config = dict(
    n_layer=11,
    d_model=64,
    n_head=2,
    n_kv_head=2,
    head_dim=32,
    d_mlp=192,
    vocab_size=1024,
    activation='swiglu',
    norm='rmsnorm',
    norm_place='pre',
    norm_eps=1e-06,
    positions='rope',
    rope_base=10000.0,
    rope_fraction=1.0,
    qk_norm=False,
    attn_scale=0.177,
    bias='none',
    tie_embeddings=False,
    parallel_block=False,
    init='normal',
    init_std_qkv=0.0972,
    init_std_o=0.0207,
    init_std_up=0.0972,
    init_std_down=0.012,
    optimizer='adamw',
    lr=0.00388,
    lr_mult_up=1.34,
    beta1=0.9,
    beta2=0.95,
    lr_head=0.0136,
    grad_clip=1.0,
    warmup_steps=237,
    schedule='cos',
    final_lr_fraction=0.03,
    batch_tokens=[8192, 16384, 24576],
    seq_len=256,
    doc_mask=True,
    z_loss=0.0001,
    train_tokens=87780000,
    steps=5837,
    dataset='wikipedia_en',
)
Each number is 500 + 25 x the weight over its row's rms, rounded and kept within 0 to 999. Layers, rows and columns count from 0. Numbers have three digits each. The size before them is the row's rms in percent of the matrix's.

# gate: layer 3 MLP gate, 192x64, rms 0.271, rows 17-83, columns 0-63
# up: layer 3 MLP up, 192x64, rms 0.24, rows 17-83, columns 0-63
# down: layer 3 MLP down (transposed), 192x64, rms 0.177, rows 17-82, columns 0-63
gate17 103:459538549496537478514510511520487504518451476422504504474530489545465525526501505504496500493503517461527475479506546510484507509495513476498512511551485479479536513512517472516469519517490486
up17 106:548476494471499466490519527493484506503507479525487533487520482533528504446491497480462522506480515493523515481478508494541510529506523500471529467492521523479448541497496526515582517491511528
down17 105:500492486518490521512503454514511519482513513496501484567485577479523458490490477564516499476555486511503493503483499470498499478526469488481479499481484465545521477495481522532494483532513500
gate18 097:470488549503480491504507510534496505500513533488501519511500528491466470507524453508488497532529520485492512493530504479502510493464471499514546473492495505478480508568530470555529462513532444
up18 101:539505492527551495505491515451491487485482488441506497488467452495506526470483537493452498508523485489507509491478490540512512488539496496479466545512510457531518499495494561487505479509503544
down18 108:550503487507540485506494481459488497501490476484495480488473476499535546473458548526482478464507482501520440478504470487486486492491495505488461514484491496531506454476472493504492533451499552
gate19 089:498524508497492492491521465501509490505523499457547505472474500545508516495534484497452524537504451489479485476434485497515490532490476564492472481514485534501519507485486445480482499473480494
up19 096:514514488494519461523497502461446473479474518479465500516496483487500514502468523510489453482567504485526500472548492507535545513519453489517488496502523472523480484484496512514515505536540546
down19 098:485470492489492484518488579514497512496495501507470483516481511485498485499494514573541467493498558527513504514564510507519490477504522475529497531482505463512460506502502525512544492501532474
gate20 128:510460508518474519539466506492526519505486510509489538537491460496453489501527521508488461492517503497447455508507494499461477502496498527455529489545495503513509445505490509547455522465495510
up20 098:466486464504550434503511492503480467480500490509520539466499500477485511518532508486479505488455459439515481484498523524512529476505482484552503475513549479481489515487538482505504472514510518
down20 107:516499516514465475445495465466516513511549471457500493509516495464519511540489463465520529486534537507533516499498486477537525510475489504501508492517497465498476520514489471487520536495471567
gate21 105:484509502448504487494510508519484499520482470499510486500539512516532515496514488495473509488524526516522463495525497439530533481514464463481486475478494534500491431547507524481493481522566527
up21 112:506498511481475493502529527475534480443472476515524519555529488484485526464497495507528475460533489458502494476550534468509511470483507493472522477516503502475481485509567498518512524507513531
down21 107:507519489497508497480508517446515459496464522460484508550505546508457535512481509461530535468469488483510449513495500502515461513484472529500544494483496513451523549513507503495501500495491528
gate22 099:560510502463507493523530517508485499514479512506533517450487532516487522443452523501485492525530501493480516471537482491515532531520482487469493487485489459539479544534510475509510483486544492
up22 093:558467531487500497492496547517519489525476502472516530465527531530496474532484508514537497466493486463471520507507501542466568490510463485499519507509465507485506529535515480499519501501475461
down22 094:536503506451481521499483542531478513509509463480470449484455535449490509498524484492489491485488463526507532462513502462497492525473512499476478493494518506469471427493514495487472497527509519
gate23 057:525494491474487528471504499479520446494501525466498520473527471531492463475484474531478498543497510518474461528476485522498507478527514521502466462509500471504470469500566476492549501538506520
up23 063:500516501531450507479475467500491502538536511494536489488517512496497516474482463533483471451486554449513486524464549508477476525504499433501501483500504518502503510516489494502501467475503454
down23 061:533493493457458532491538487477522537520507541508477512477471547519517469537503458528488528507485529482498469499485513527512487532490503533522436479514496483469515501512510474460496514513535475
gate24 100:501488503487524496553486530501553509533509518496503495462475505470518528535486522479475488517493509510504547522545482456519525509492507508538447499527508435505474500455507470524530512497495487
up24 107:484513472452483498508503489508492435450479523490459493504525483504496465504477473523491571493519545519488471488457487518513474543485516504492483504487513488478559502507499506482506505470476535
down24 104:503534449536522498502471513498495511535499524449494527481504455522462526500487496517533495521535462477527497501551506511448464464479480482494519523505519490559484498493490468512520510524514485
gate25 097:521524527494437507483503479434489512544494521488493532488499484503524487511486492551479541465507492485519451505508517541490452470521507462513504515461474500515453475513491485500533486494494500
up25 102:506456495538508483461524536488534528511473450498524495497499510478480549522520533494545461513532450508457533486510550516498518490505489474494541503516499494503538482480495488492504484458493485
down25 099:525494505512513459517486504574478463473505484461532490515475466505475475474469519518489479502487475473501434486527480465475503513527495470519488506518491490521528505458517501485528514531516541
gate26 112:526521529498486527567527480492536517523422524474488502529516531498519501516473498514491511489481475512525512482527491503476482471484534554530483511499493512522525483489467480469509512461501462
up26 108:472500491489456532477472515493520490488522525483505477504485466501511571478482472509514512486507530474479505542519500513500460527516457503526477533467546458451457486501511493484514514489493461
down26 106:457504517503501484504481450520520524450505539485461480490506533516511526490480486538474477508555468522495526502502461502537480514510519496556539535493478478521494509466494490477530527513530516
gate27 102:481504483540493490506551554492556497525488465500499514485516498553512501478529493502510496482506502446553488498481474462493496513491494511492482540553478474472540530494501492522519482499531470
up27 112:514472485443497518464471528511488487487490557527480462507533498465467487485487456504503500516521504508475480497484470526495486497486437509469493515457439487496513471498541495516481498507510534
down27 111:509551488499485518487521468518468500503517494474492527478507482476503527549507520531513479533494565490476444479501471478489457522505526491533526497501522559496473516498499503459541471510489497
gate28 112:523471481512473503525522523496510463496536560567503520480497535524517490527476516521487482485502456571472536492498486496538512491505487500507475548491489522501531497516455521511514506481499504
up28 109:509471530504495526514488455503488486515521534511483511512456488550467455514531528523530507451473544513503513524523538472494456484504549461498486474473530480497502509526459491509490504486490513
down28 104:548454472505532487520532484467527496542484522508516524527487486503504487467421523452520533497494472523496506510481478518488525453502503540500486524499493505471480479509476481485490453483484491
gate29 092:505499528471524487477521523513500519507504514527492490488504522484491490484501510510474441551548502502491464503471491497511528509515472472484530455423484520482502493551492493484455547516522530
up29 092:478525496517575453455526508473508473470443488510483518540504485494499511480496496511516476540526483474497487470490499511479500490543482489478532464555489462471498501511509504489512476468506481
down29 094:480510474494571510475480494497506475515501492493458455530557517548546507540478527456493508494519508522494496484462491502490481509509510533518499485502509445482486498504539494528540506512479477
gate30 110:457492534546503538514500499559486513511486500509591494519521522470511496486484483527473484473465485504489484489481506462512486517475501533502538490496478482523552497502507508475471516472475486
up30 107:491493488495485501477504538505488534533529492478502499501499542495531476519465483508506539461469484549533475494436504470529452502527490506485489518476493517474554488488489507488540490449479478
down30 102:514508457473518495484503477532497521522525475526524491496502524513513520496460493449518515539499492523509530486432481517545535482496496492502512482496504533480518458498553531486511479468444486
gate31 123:487502469502496481491496531475476538487519498508460501461479503440528465483459499508499495526494483554504500533548474451521498512458524519456470527486480530510543482489518520510500477489507518
up31 115:482495481500520499545506498531486498507488506541498507514507518466477485489520489475476465542520504508496498536536506452476527465436535484519478533482446546499529525498523494542525525497490479
down31 114:503513498545459466481458493488488507521549473507467484460462503477471513502495521446545542519492502493472529465526495511509522496549484495541482466510513491472528521493512535507510520495473501
gate32 106:455480467495515465473520517543510527463471493516494519492511539498474527483469486534506500488516446471475492464508505520462520520459506528506521494505490489570535487499476496505477472468497526
up32 110:475550487503507447503540454543475521505488455474522480503463511483527452520472462487468486521509494504511516502543510494501539499478486462487506480515497471507514517478515501543492546494535496
down32 111:518519527531547513491457508492526542505495521511463501468508522458470510485507529526486502495484558528500495487507508537448487516509509565515502516478477549483504500498476479497514478529454507
gate33 110:483518495521460511496496533481506534550511521488500518516458473513539502517547471508462460477466491477509463480512563496502471492524476507477527506509493499517547475500475522513466509523508455
up33 105:462466490478502529522491510502507495471504480479509516495534543460521507530439472506505506531497492520517500501518466496529456528484480538486481566478505526509486468442493467490481487470507511
down33 106:509523490473473512526540499479501496454505530506485501481536491513551518482529531552474503507496474533450470482457490486498533518497484501518488486520501531491497469551513538500528512494487440
gate34 104:462548493492535487509519480501430510519481478528479526517517498509510506509526485531507505491526480504516441507514491459476483519506498525489460516468464505506478476494419512489503523495507537
up34 099:520458497521470506504516505540514530482499477477452500531504503474506479470504478489535442522498517510491537478508461508503552507508517510498552483534467547520529467512536469480483497483481483
down34 095:453515473489513494474553488489491492477474512490526489481466487473488542512469514562471517459508488500496443480502499498496477521479533451530479474488522452485500495498476474498462502524511526
gate35 109:512537473539472476518559485509476495508508545528504546470500515487497482519504463523480506497463459500473512510539501516529478531525490545490498534483490510556513481520452485498509502497462500
up35 109:488484498474494475453513493487471525506474530481437518502483510525555457473466464500523506509506514494487504431478490516502533532480523502499523477527489506491472483480488514532517506462512548
down35 098:517500531493494490506514496520538519511503524459508524502480470491519522473530529483474470509503552538551505460488515504498502496450519427518475473505486536456491500523503503496493538504483545
gate36 101:491528515534502519531513465460475495530465481444495484510531555520524474468471485538512504484503556505507468472495481499473471516485477519480486492521505461505482510531462477497524514469473479
up36 096:485561514511507481542501500475463486515511498506494506466489477479476508477530519484457481494499495517499500529513509457542554486517539516477503501546474493544554514464486517531516475520467496
down36 096:477493471545485484549504528441499480488528505516485526478467455547525514540518552477483491504522461499497491510498516523479509480521498465515544477533537482507504498500493502492476512470457494
gate37 106:506502494491524432497521546458492481468480452471489485479484517485487520526509490518498500517505503533500526483474488490567564499477483521517511513461455503533467491507516513479508515489530485
up37 105:539485499516508493478513497520513502558496515524505491488453538532482465473482536449490531527498496471505515505479494518491463527525453480505481464544544508462516503482458512495523482513466494
down37 100:506505465497472481482484516517511518515539488499502501491503508510492495487505477590491508452524526522500521505498491486469526493455508519465463509495501520510475463542517477512512497416521479
gate38 062:501564521520494514522510526512508519469486447512460469505529477445498463515524517503508518488528489507532474497499525525489452511510518523531464488520497489463505486536474464472480529473485476
up38 060:491482473477529475526508509488467489541509521466442501530510499536538505486513498471509489513477490491513494460485502504494566483501462520488497513524449543520527507484527474484486434499520499
down38 061:486472515473467492497495525464491493476470468453531515492479485507501486525493524533472482452480497470492461533506479508533465529451474503494511462494475481453508527532510447509513524525508481
gate39 097:529493523544498523497470505550523513548470519496477466549530479521478531532510479539508481504518497465482470466488495503462486526520496507480484493454441491496525517525479478484485486507476477
up39 095:488421531497519513536508476497501543536481517488511545489464484447511482491514499476502513517457518494511473499516463489513529501501496521481455492452504529501555512476508470498503491488526521
down39 093:486497519520480527476480493466483496530490515473475523469482472534518473502517499481449490484508516529522538467476468479464495528496510474496498470487500440509490508482480456543539490544524458
gate40 110:540474511514471524480424519527506483519530513490495510501496487512508469496545529533497481510528477484515464496512516487545464537518503470469493483487488485503511519538479516544493567482503488
up40 096:489500514507481480506526483501554445492431502499473508523497514517521463499538491535482499472540493447481481477494540505489504484522486487507487476483497456514473522526475520488497542510451521
down40 096:516510504490518497507543485483491480469516512464495493522463502520510531514509521499552474538505485509456546537479455499493471505536528531525550462522518528489482468475524475473509498477510458
gate41 101:465519506513490481533473478568509487524499471479500519491502487512496497478483481499489505498550473518487507514480516500534478585525526521507502517512515454466524501478484514518500510451455468
up41 103:530523505537492509507533524539491482513491469471530506548505512486492510513502496483516530509550500475497519501494479465478536488496513513561460518505557489526483487482502472533530446467494533
down41 105:480498467513476461472499490466543514516509499515507494504514488515446542525459489530511507522497467466537565506508487533526472490522476512522525509498514488537493539548508511478536479532504506
gate42 109:493484504530484483495487474488518543466520548499470487557459509500494490487503516495459495510525474511481504489504509471524505458451519473507448485493504523519549474497478520508446470458517515
up42 111:500473486484455490509452514496536495472514507519501502477478530484561460478518543481489503479503498511489536488536484480545522481488455491459469541459516512465485529523492518473483513474502508
down42 108:471482490511471494503511497493494514502519492522472501518522542502510490495492517506487502457501529477474538475477498524556541497521407504516517517500470480544543530508491516456490480480511469
gate43 109:473490525488510492491475522533522507512511490486508520520496469479490532457455454507459467547513524510522528469539511486462529528431506523482482516503494514545539512492524516489483512490514480
up43 104:462490501450462548509457491521543500453504515473459523511508495458492553477483469506484454499511490498542495451495501514476526477501521540483477490492534489520490516509513496498492538514495484
down43 104:451516509464454495489507471526519455484455495489502497528513500523498514489518512498555494491454528501505497477461540517461486504496508541504536513481510540535501471539504506488537544526502516
gate44 096:464486530480446509507497529527528518477439476534502495501499497496503495509498452505460502514460520547454479491502471475504494558504505509507484551488528512491531499485509491508503559505516488
up44 094:507474502563514502502510507501457493500535526422499499475510484517481497531510506512525535475465500454508498542495539537508506467514517519519531495512475461519492479476521515516539491496463523
down44 090:515521497524506506481479506440547527527524495473536539453519487484510532507475524516537511508520501465543478509497507520493481486492483484509523461534514453533502474472485511524512448487463501
gate45 098:522495506479531478506471486505512463540456533515507496541469475492531516540524499516499498527465476552507433500551479480515503504488520519493496519512508501540519509530498510529516522454466481
up45 086:463519528549474495548510506486523542474528485483507567442485488525497482459515490511475518507551477483476505473475509473477499517486497498496481482492503483493511465482509457479495479490535531
down45 101:498484512523493513476502509478509483508536486458518519490525500500519487463460517552470488548524523515485506464514471444450512502521476526512507526497490498516491427495455457523512507505497493
gate46 106:486536465493522538506493495490506502553502516537471504463508471470487490488538481545455501499477455515461509538531476488551490483484533488531493487497491468516495500493468468538483537513519507
up46 116:430533459510542523507495506467508501535490501519489505497537489448477487474500501525490511476481506505484509487469502505564520470484520492537499484485493447490488505467474500540491537542505509
down46 115:509496494523485495495537483515484468440521484467517496479500507505539508525517535379532483508481536493497510470489511523486484513506496520512490497489504506486485493520510511544520497510525473
gate47 080:496510471522501455509472478441512479485526558503469474562509494491526481501505483510489521525493524491545485480482487521517510487489471518462463517478501502495540515551514500530518472509535525
up47 081:511538500518472488506501516551442526513524505486494522547516486519481418495472473490526478499504512511471534494480467509454495512507529469526465508512505492523490477478512509510507473459493467
down47 083:542495560451499517507487433485512483512481498503490527479513517459513523526505484514523495495501500483551434536522485506467515488485497529513540479514493490486538475519506502533527526516500483
gate48 115:496515498512479472509504500470532489493513496499527488504459496520558478502492538520506495521499480555506499524528544452465484498456470464508478519508497494517521511533508483524479523428481458
up48 121:506507455471465487520516500491549473506523477536528463522458487516574481515473521491496507504498482522513516534474552507481472487462489470510469495501493484493523526545505501519474530484494472
down48 112:490489467472464477479501488496506498488503484529516447476476532470494498505469524464526521510489480538508555535490534464518466485491466459520483512504474480497512478473518534479466518474483447
gate49 101:516535495521495481506490486429514548497540494516496489549487484486495495448487518490449480540490509507488506491508524477513494507467499515477433523484496471496523530508484532502550502521532505
up49 102:513492501555511512460491517498503489495496542469461495516548500502479497506502483501525481550483457501511453513489527493538498447537508489526493504502489525473544490539495470460511487532467466
down49 098:487543549505482460517487539531532535496512502510508505522482456474459494494499524461534488454503529542509514500513514516477489538465522520494452482488520483497522530499508529490500551492490531
gate50 104:452486499473498544497473516515555504496514492496516495456519491484483515487501459530476532492487543506505483438493530487497511533476459493494491480518470477495537559484492477468507461491487475
up50 091:463472518537473495507510520437545554453481492493498502498452480498524491490465493553514479487505510482493505500517496514502503491507512505457496489524457491532505511521493469482520434469483484
down50 096:487512547504449497472537506557496504507510472474478520527488485506492490491493489418520531499502486517491566534480523509500471514493518483487514526542494508508526494526489523528512540488483521
gate51 109:494549513475505458519481503503463486467457535494482534493510508506487530467495478534443549516470496463520506495493482497481541551522520495484484488525487482519491503497502536464495539458486503
up51 114:490511505490486474484513494467478496510493533496532502530460492510492511453475566521472542504458507500491513491516482441498501512529495471463494486497534465536481489475448542492466514488499531
down51 110:498498489513518486530469507540543483510500469482504482535538474517503493521498462452535509516528486481503600494500529521505475462495499502490465492525510504463518503525511485493524534516474494
gate52 096:487500539485472509457444472510506517510466543510473506491513481520482516531518515513492514468529455550453472491476485491463480494510478497508484509528475468502538456533468491497475538489493483
up52 096:520500517509495519441519469497484448502483534540499496524480487524478491508522508511506512523521497493477512559471524529441479464497483460496505471503469444484494529530511491511494470511460487
down52 099:518512526480454451463491504529481476509523501521511477495480529529466503504465550497538538504500470483502463513489498480518457449499472528492502487521524517438520457505509516492487498469497516
gate53 091:448502519491493519490473495543516530492472535495503492465517541482498483459503500508480488508513438486496495470474458506508515540464484514536502524508504524515516467474485512496464514426473514
up53 094:518512472507505542499484508515530488463535531462483499534486457531512532499521482489535463488499469477507455508491509499493509452487486539487502528501482504506552509567523502461458496485487505
down53 094:482465515452455493492504488462490470530495460508519506531482522515557512462468515543455511518456457484494472503462517485501511532521524466491547509524500489476503494515501511488503512512499466
gate54 109:475500494483519511521465510514500522519521492486514526475494513488514486472496475517471513502467445507522489445524501444490527530466482531508497549514487528558516458480471508497527502497549529
up54 114:497524468457504522474463524537455509508512476519537472480497533486497480449483479501507517470466479507546574517471502503505502520506494497519483500490512545486499480472485517484535492510530542
down54 111:511497483502550497522509483503473480453511502529491460504469533497502473514509495500547518528459548499544460502462492525507460460496501503521510498491493505513468503496532504442493511548459520
gate55 103:497446528470442531502492482477549497508498494495505535495498508501504496526501449544538451513508514491521486486492501487496487480502536484552499488504511502534512497549519429487488474511497513
up55 103:511483483553507521514508479504502481523505542484496485459520532511496510498515512524506506458488462494471511525486505541493484493517508455551531488535539500562495489454509467478493538467516529
down55 106:547477472508507476524500501488524507548509502511516459473513530494484493472479508444512489512526438499511483497482462499526494512480480471554474478485464500508484483469557498496516522461520528
gate56 097:520513515521492516520480507481523459481487498503512519498513507471501506481438531550512569497487522497496497459489493498484493475471527516456530528494472484503519486579512459483516477484486510
up56 092:534472512450460471489535466491516505487476477480534481498517480517459500549507486480495512527531470502453478534494532465494513467533491476548456490521535505478496508504468519511474516493503488
down56 094:494485491522493464529540504480483486481531496524481547502484513489498466477517489616505505514491502503511517460507470508539488508514507550503511506507516481534521477509495494488505458493479526
gate57 117:473517506516527471547454444483495500503489517536506540491499433519507521496480506508491486491550513512483519500504497479527516492505500494504489460539574497481495507481500494533503518448506530
up57 111:505515495505504483497567494530533576484510509500507473455501550500488541500489535508507518521529512493519479472536542497501529515482500483475529546524476488485497493486492504459498467523525473
down57 112:506484465532545521519508528486492466508503469510497484516468502513505531477498473580508499525467486464492466527511495471497487483517486547515469518505501479558483479525467526486480510508481457
gate58 092:527499504535471499501488524504501499485548477520511494460506527507483499490502469505508491560508491551517457471498525501523518496496550556461509577463482473503499499517497484508495508504539495
up58 094:475507512497500526539512538480514514499500451491474478522450489505515495504493489487480433477457478489522504542545516521509491518487496478532463528486454536466495480455506500490544500522503508
down58 092:483547493518432532520520516449521489488506502480460518514496499487498524479484543544526484515502496508487518498544508498465508447493510523495516439516508518499528521488518478461533505470513515
gate59 077:484507496504515451461530536493481454505505430493523497477529508523507514486488497485483472495503497465508449505512482520522512474506517522478476494453459520524503461486523483499498445535539519
up59 080:559502503473526508534533488464498484499546477517547491517503524462507526489525536481518513505513468511504496546477504466502558457494516498496513494486451482466517492515456479490516486533514508
down59 082:476479514504534499483516520497489468490505528467501527487494483482489481515489525471488515440524465531496568478465513506471494483554507516527497529522499506471497536461545514517511553527497498
gate60 099:468462491472486523560508515547546504482513509474500527545507502476485522488465495506475461511531464524474502465512532496491485517448521540494527503537508470525531507493494501488507526476476478
up60 097:476498533486486484491493465485488507485495446501444485494498518468550478508540505497512522453506510479472488529505436503538495501497508490525471507526552463493476496497501472541535525492504533
down60 093:515504525546522499508472490466514528552532496484495535522517523485462486549503545512463523497508460497524533479472513517495500507487484555487466522486510485513472556479492487515494482522493460
gate61 101:502472516492472549521534523473490505456528466470483545556509514499506537508512483496517514504505490512498453463518474482458493500449492506486463527562524505493527517507504499542502510507500487
up61 098:516560473522484514473479518464544543515502504512572506505508450507475540486505512475482508490515527524484492472505531514462475509523486514464506464475515508469495498498493542494520542492500476
down61 096:509493478498448521509487486529517479470494528468458531450497499519501477478482524535511483551482505505459552480547464504551455473486499480491497529499475536523494487517512496509488523506517499
gate62 056:511469536489510529528482507525493496508516496525534515488547515563502491512521460512499517456447488518457517531480510491497497501486518472518479496492577500519478487465514490509521544489467513
up62 057:488505530551540451471559487468481499476474487451542523521460493515487508492511567491510465473518471500477552504500501505511493533459501504502497469501468495483491512508511485511514513505499497
down62 060:517549550538481488498526480543507482479477481489478531512477468474485511523533478522533528497503535495485509504499461455489540510516487512454510531538496554481470482468491517468492489484507486
gate63 114:521462486478505452456544504501476520468485471513514496473495515458472495516469494521540471486519461539531507511536487504511520504511474511519474490459533490497521437511468458491502479506515482
up63 122:503488502511449558499464488485517510498509490502538533514476474512527463510546498487477494525495521498472516477538484482501456468534500502499562507504494512473523478494460521502511469492485565
down63 118:499514503496507499482523517485492471507515492526473514491482512508462522513503533572491505520484508501483417540478517488508476508478501490447544482520510491500452456517469489501504549494498533
gate64 096:514554507473442467484474541508513495473526519515512460511496454467497488555470542512498498508504498529495486481509479497483519474465483514490453531494476499470543512494479489473499547502491482
up64 102:531543482532501498493498480523448551520482497475479531474493485495482488536533495495488493479484458545525531494547485472512496477500529506520492500574471519525478493465503502503506485493525465
down64 112:524470489526518539542467482491542473492458464507507512475510497458488502496482521415475535518497524511512480517504499491447494525533494461531503495502489511494496529504488495542500459498519514
gate65 098:489478513501480497541502434520505502509473480499522481440507489547476495537550533493473494478469485513497462465527504480510516481495486482508482484437490527463466507499508520516493496478496542
up65 100:509518508517488490505533539485516530503526476529570508500505508551484468562525522482476460472457501546505491479513525503534495514492486474495490509502510521489537489511550505515499470487533529
down65 101:511533497489500514508504465525493469457483534500526503531465499490513544518494500383492502492526499474492475517507506523470490526496511474515513520497514448500497481517495528467502487497507531
gate66 105:506431512480489502483447532486531519545502518495503534494508443491525538513493500494461504509492499544509506509531463473484512492484491521500543527488492551499499498491527492473533492464544492
up66 100:523521507565545531546505442503513511490487479491531544486473520530526511515538491504528512513495509474491467531523508518486477485490540433489510492507492460504480512506506482495476513490465480
down66 101:523504527488453501533526497512529500504486497521477471521471488460506463499466502518474528472559501503459519506495469432474498512515502501547465487464525454514520527503492500518492468478489486
gate67 102:530445484495506508495505532459550526503554531516518501493512493488473513537512510514512442523541491476468479493515475484476485493490475492511526522480472548539489523501525467481465506469495514
up67 097:523441494478509508485446459495517503512548554538508482452504538463486492490507496495453533519484513510503509521504537475519492485480486486504509500483469534540483462474484499513482497465480477
down67 095:498557523515478484496518544492538493487462492524506510509490500507519524514525439471535453473499459511496570502491484536518497524516483477493493520486470498502545503497468526515519480474530490
gate68 101:506493500458524500529507548505463485505527539500503493507474458490486487508522528477489474522471510506443531501533513442499545553464534486518498515522535483505494460541488494493508503489527494
up68 089:507503505485472516458503482478538492520489516477514487524518482502516468495464499545535526511529505463528434495465498560502474484505471529472507520441507459460474497497509488526494485500485503
down68 097:514508554498487460496491502490501477504477457510511509454469531521512517446532473522464501492502508480536477517536488520513527485469492514477527511500546447500497493485556512545517524492475498
gate69 095:466480537524533510483535496465523506481484504489444495512515512476516507491510472502512527461495499538462491497483465473531478500553493549512485535473476483515517503542480473515518452521511464
up69 099:477506501453524467540534483567451489488533455521468490495512546517507477512503468524500528477507477490485478508491495515472485508524502477552487482512539505518495489457517516532495497486537487
down69 104:495517496473510534495475498494475442524471484475491470512544489451487499496470461528553458507437491508495498481458490480523514481493481493492488475514519494505522481461483450505499471507536494
gate70 121:498522523524483502498494546476480527511538503468553466469460482490478478523512502510509490503495509525488514540508574481526495511505533481488460489471522545500503471517492481558528508473496488
up70 117:532539490514494509472485529504492540495506525517508498438494491523495515561480507503485558491485490527519528480520525512543519493503506498491487547473469502518468468517478481512512498503575485
down70 110:527452513485528507488506494496470491477477480546481519531503523465495488517508484474495513469470438485538528466505539506462484436458459519515498502509513472515506495516507465476488511533497478
gate71 085:496530528529520537522530495484522526495513455441492523530487478488504523481494493510503499508522499524510493476551475460479464510531481541481526482524519464526518507486454501525526488465486451
up71 087:500515488474541545478541515541519517480495470442488441537533493480493527507490474507539518525518548513513536482531502471483493472532468508515508446490513489520527509502506514495510514505486500
down71 091:497504484480503473470505463526450467503496502534519521469496477488454524472491471432533526511508484517502473526467513553519473507524493531468507492492521513476499491496537538486464460507484491
gate72 089:512490490506454501507485486473527484491462476501538542487492502501505538534503510475492480470499441525494474478550504493496479484455465506449489497473509530519458497494519469501482471456547514
up72 096:500514511451505514482488495513486527507519534483505472524506534500515501496474469520470571516562528470529492517492517477543524503525496513536533490545515531518492482495484529487498549466501481
down72 103:485510533495541510490501548487518513536504506498490511512538515500492487494500505630493486515485523491498514499479506487509518500495480515518504547492474519459523526495460530497484523498491492
gate73 096:509488498519468468550541512504521485497484478497487544495525481487515474497511519506535498523517480476508531467531450494482473473476509533514496476527524499533507484532468464464496442508534457
up73 106:501462494506440511499497551555530503553493476512530487503480464501489498458473538507498532485485538499489489498516484508511494502509466471526486508525487447472500513471481506543486485475456515
down73 106:487507531556549440482530474466474535524480516511494448468499501526473504489520503534473513536522488497511540504502533461531474502537500504487502535492499466487502513496513493482508539492498465
gate74 097:497498503445475476506494533447467470496509553477513524423524506528502506506459450520509491506514502495504482516500494470484504509485464521481506540491526475496464491542510536520507507486515522
up74 093:445474549480478532521484488513472509479505515488475500482458511462509475489502488533552473517500452486501473498500471476486484485526487485498517540518535438518498492482485508501479515468466541
down74 098:459522526503529506521506525531502496505523509522494512534491508499528490466492481421482487530514532489503524546513515549506528497521506522488480487524513493516515448561444492521507490498482483
gate75 104:471495463498483499503508480530520506497479541488511497486483502482496515498482491481456519533503487492532474477494519448452499551420505522462507552474485536501501533516520495467519503476521509
up75 105:471504516488499492498511515465467493483516497510452444493468551496491458505479530526522560543512502489529484498541467504494507523476521474499467536516475493527465527518497479459493473476506495
down75 106:499489515496498484468475547489491534502533493496476510520525509482516512494485520490517520506498561517511526511534484570529515458541477525533490488481515481510510503437475528523524459521491531
gate76 107:499503514467515512470513496488517567534509544488497493507519541522520518491456483496458493511490458485518478517512499497520486518514474515457510509448450515580501486523515490473498502504510514
up76 102:525478542475499499477537512481499510497483543489504497477507517496517508500500522522483511467449473443506485553501533473472462476475490494476520485453447531523524460523511492503511519463481491
down76 100:525533508485511487484501533475488532504481476516523514493482469485504503529498435479503512513482448496501598500508498489491464516509477495501529497507537547451527513485514502471497482503524487
gate77 116:512507535491499477465537553469495511490516485477497543519543500486514468529495511540460517491473496554540497476527475509481507484468496532477491510502472515545536527518472489489534495526537494
up77 132:470466464515556481477489510493496538516526488516497450519528472501474510452502526518470493549511550497443495485474490475524512475467523527540491510494499490497525498511508533527539492495500505
down77 129:515478503522511482494486507519487493508493487484482535481493494489498489498538492348522484497518490491499458491516465495514488510516496495501493508503497494508498451483501528482488481506510506
gate78 107:503464491480521513444508508488495500505508480483514527515530516518516525494515468493477477525510465529446526518524504464515566514526534465531498509523508474533515439511519521511539481504500527
up78 106:511486493452465495514527544520498506565498473473495486491491514532468461500439520520524475531486512496516518445519500492477492506495451466488525506508487489482530524510528514477493513494446499
down78 104:497497490536525496556481523513508500510547490529484492534468503503474484539494484418461535515495482476510488528482478507509513471474518463459537491485518492499551507497488540483512488495485495
gate79 091:478514516489463541469481547526510523517509499494462491481481513479499511518500498501523487480516530485482431474527506481459553539462520515542510481509512545520481494485522468493538516466504495
up79 089:522527469489471471475507517471457516536541493510520465483476519472490538512487508485509452524486517520487498496488520485461526485510532477528507514531470534456558479527518521531488522498472526
down79 096:496505475478486512477507529457476494488502494499515466503461546514524508504498532429537484505503557490485469460540493506481555495523514502503517494528473556490535517493509515515499508494474531
gate80 097:504482484479493487476450501518510514492554520475486520461446490497505478520472504503473521507555481572492524467517471481489474543504469548524484498503516507496512496515476504500487482512546483
up80 091:471486519482465497483458513515492490466523498500470520447472512441479488505457475474527453480504521484511509486499515539472476561491498515499510516512505500488487498509529463478550496489524453
down80 092:528481497488525508440510477521524434452518509490488500520497532517494493486513496494516484444479508461545542480467532509497524501529498552508504473510506541489478532496533475496489520500504518
gate81 093:498468487503463523461528536523495436531457540486497490480524507489479501500508482548492554506478464486502458473495523504499509496501498502514501478505464510512466494533524497534463494511448533
up81 096:506485505519457472498488535469503480503545512503452488504502492523508489470474494515559480464496495494512469503458481534553470534481515494475494466550505465503522510526523510507492456488515459
down81 095:518509451522507492503540483540504518512482484517520460518508448512477504512502477526503460535481499528475502518485459493530507521518523471497490484511559498494490458532517537443510478472468476
gate82 095:514545504553542519543501509494502474519461506483506538476492541505548494509483526470537468536542482501526511489520470465519524501491491490492485539534500498477498522478505482506440486496470503
up82 106:496454458492476498514536508488526531468516492537467483502515450467461541497504519516480488466467447505524481495477509513524504532500491478528487478501501495512549506499466549540477499518526509
down82 110:502495488467489471496512502484481516505502490508507508495511462530468490476509465635470517496487512496493512502490506488477498536525471513506480496498502456504535482537484505516525502490509479
gate83 095:524489552553523503525480521485542557500491459484502505520503490509500503505513554494542461531456479489504507517488513495488494515506502534496516503554504498520478514447496480495532470482541480
up83 104:488495504493512514551511528463484490550508484452525484470479461508533499480480510498520435535488478546491502482518523551534493504492484498495511503515509507505498484479517511484481439477534539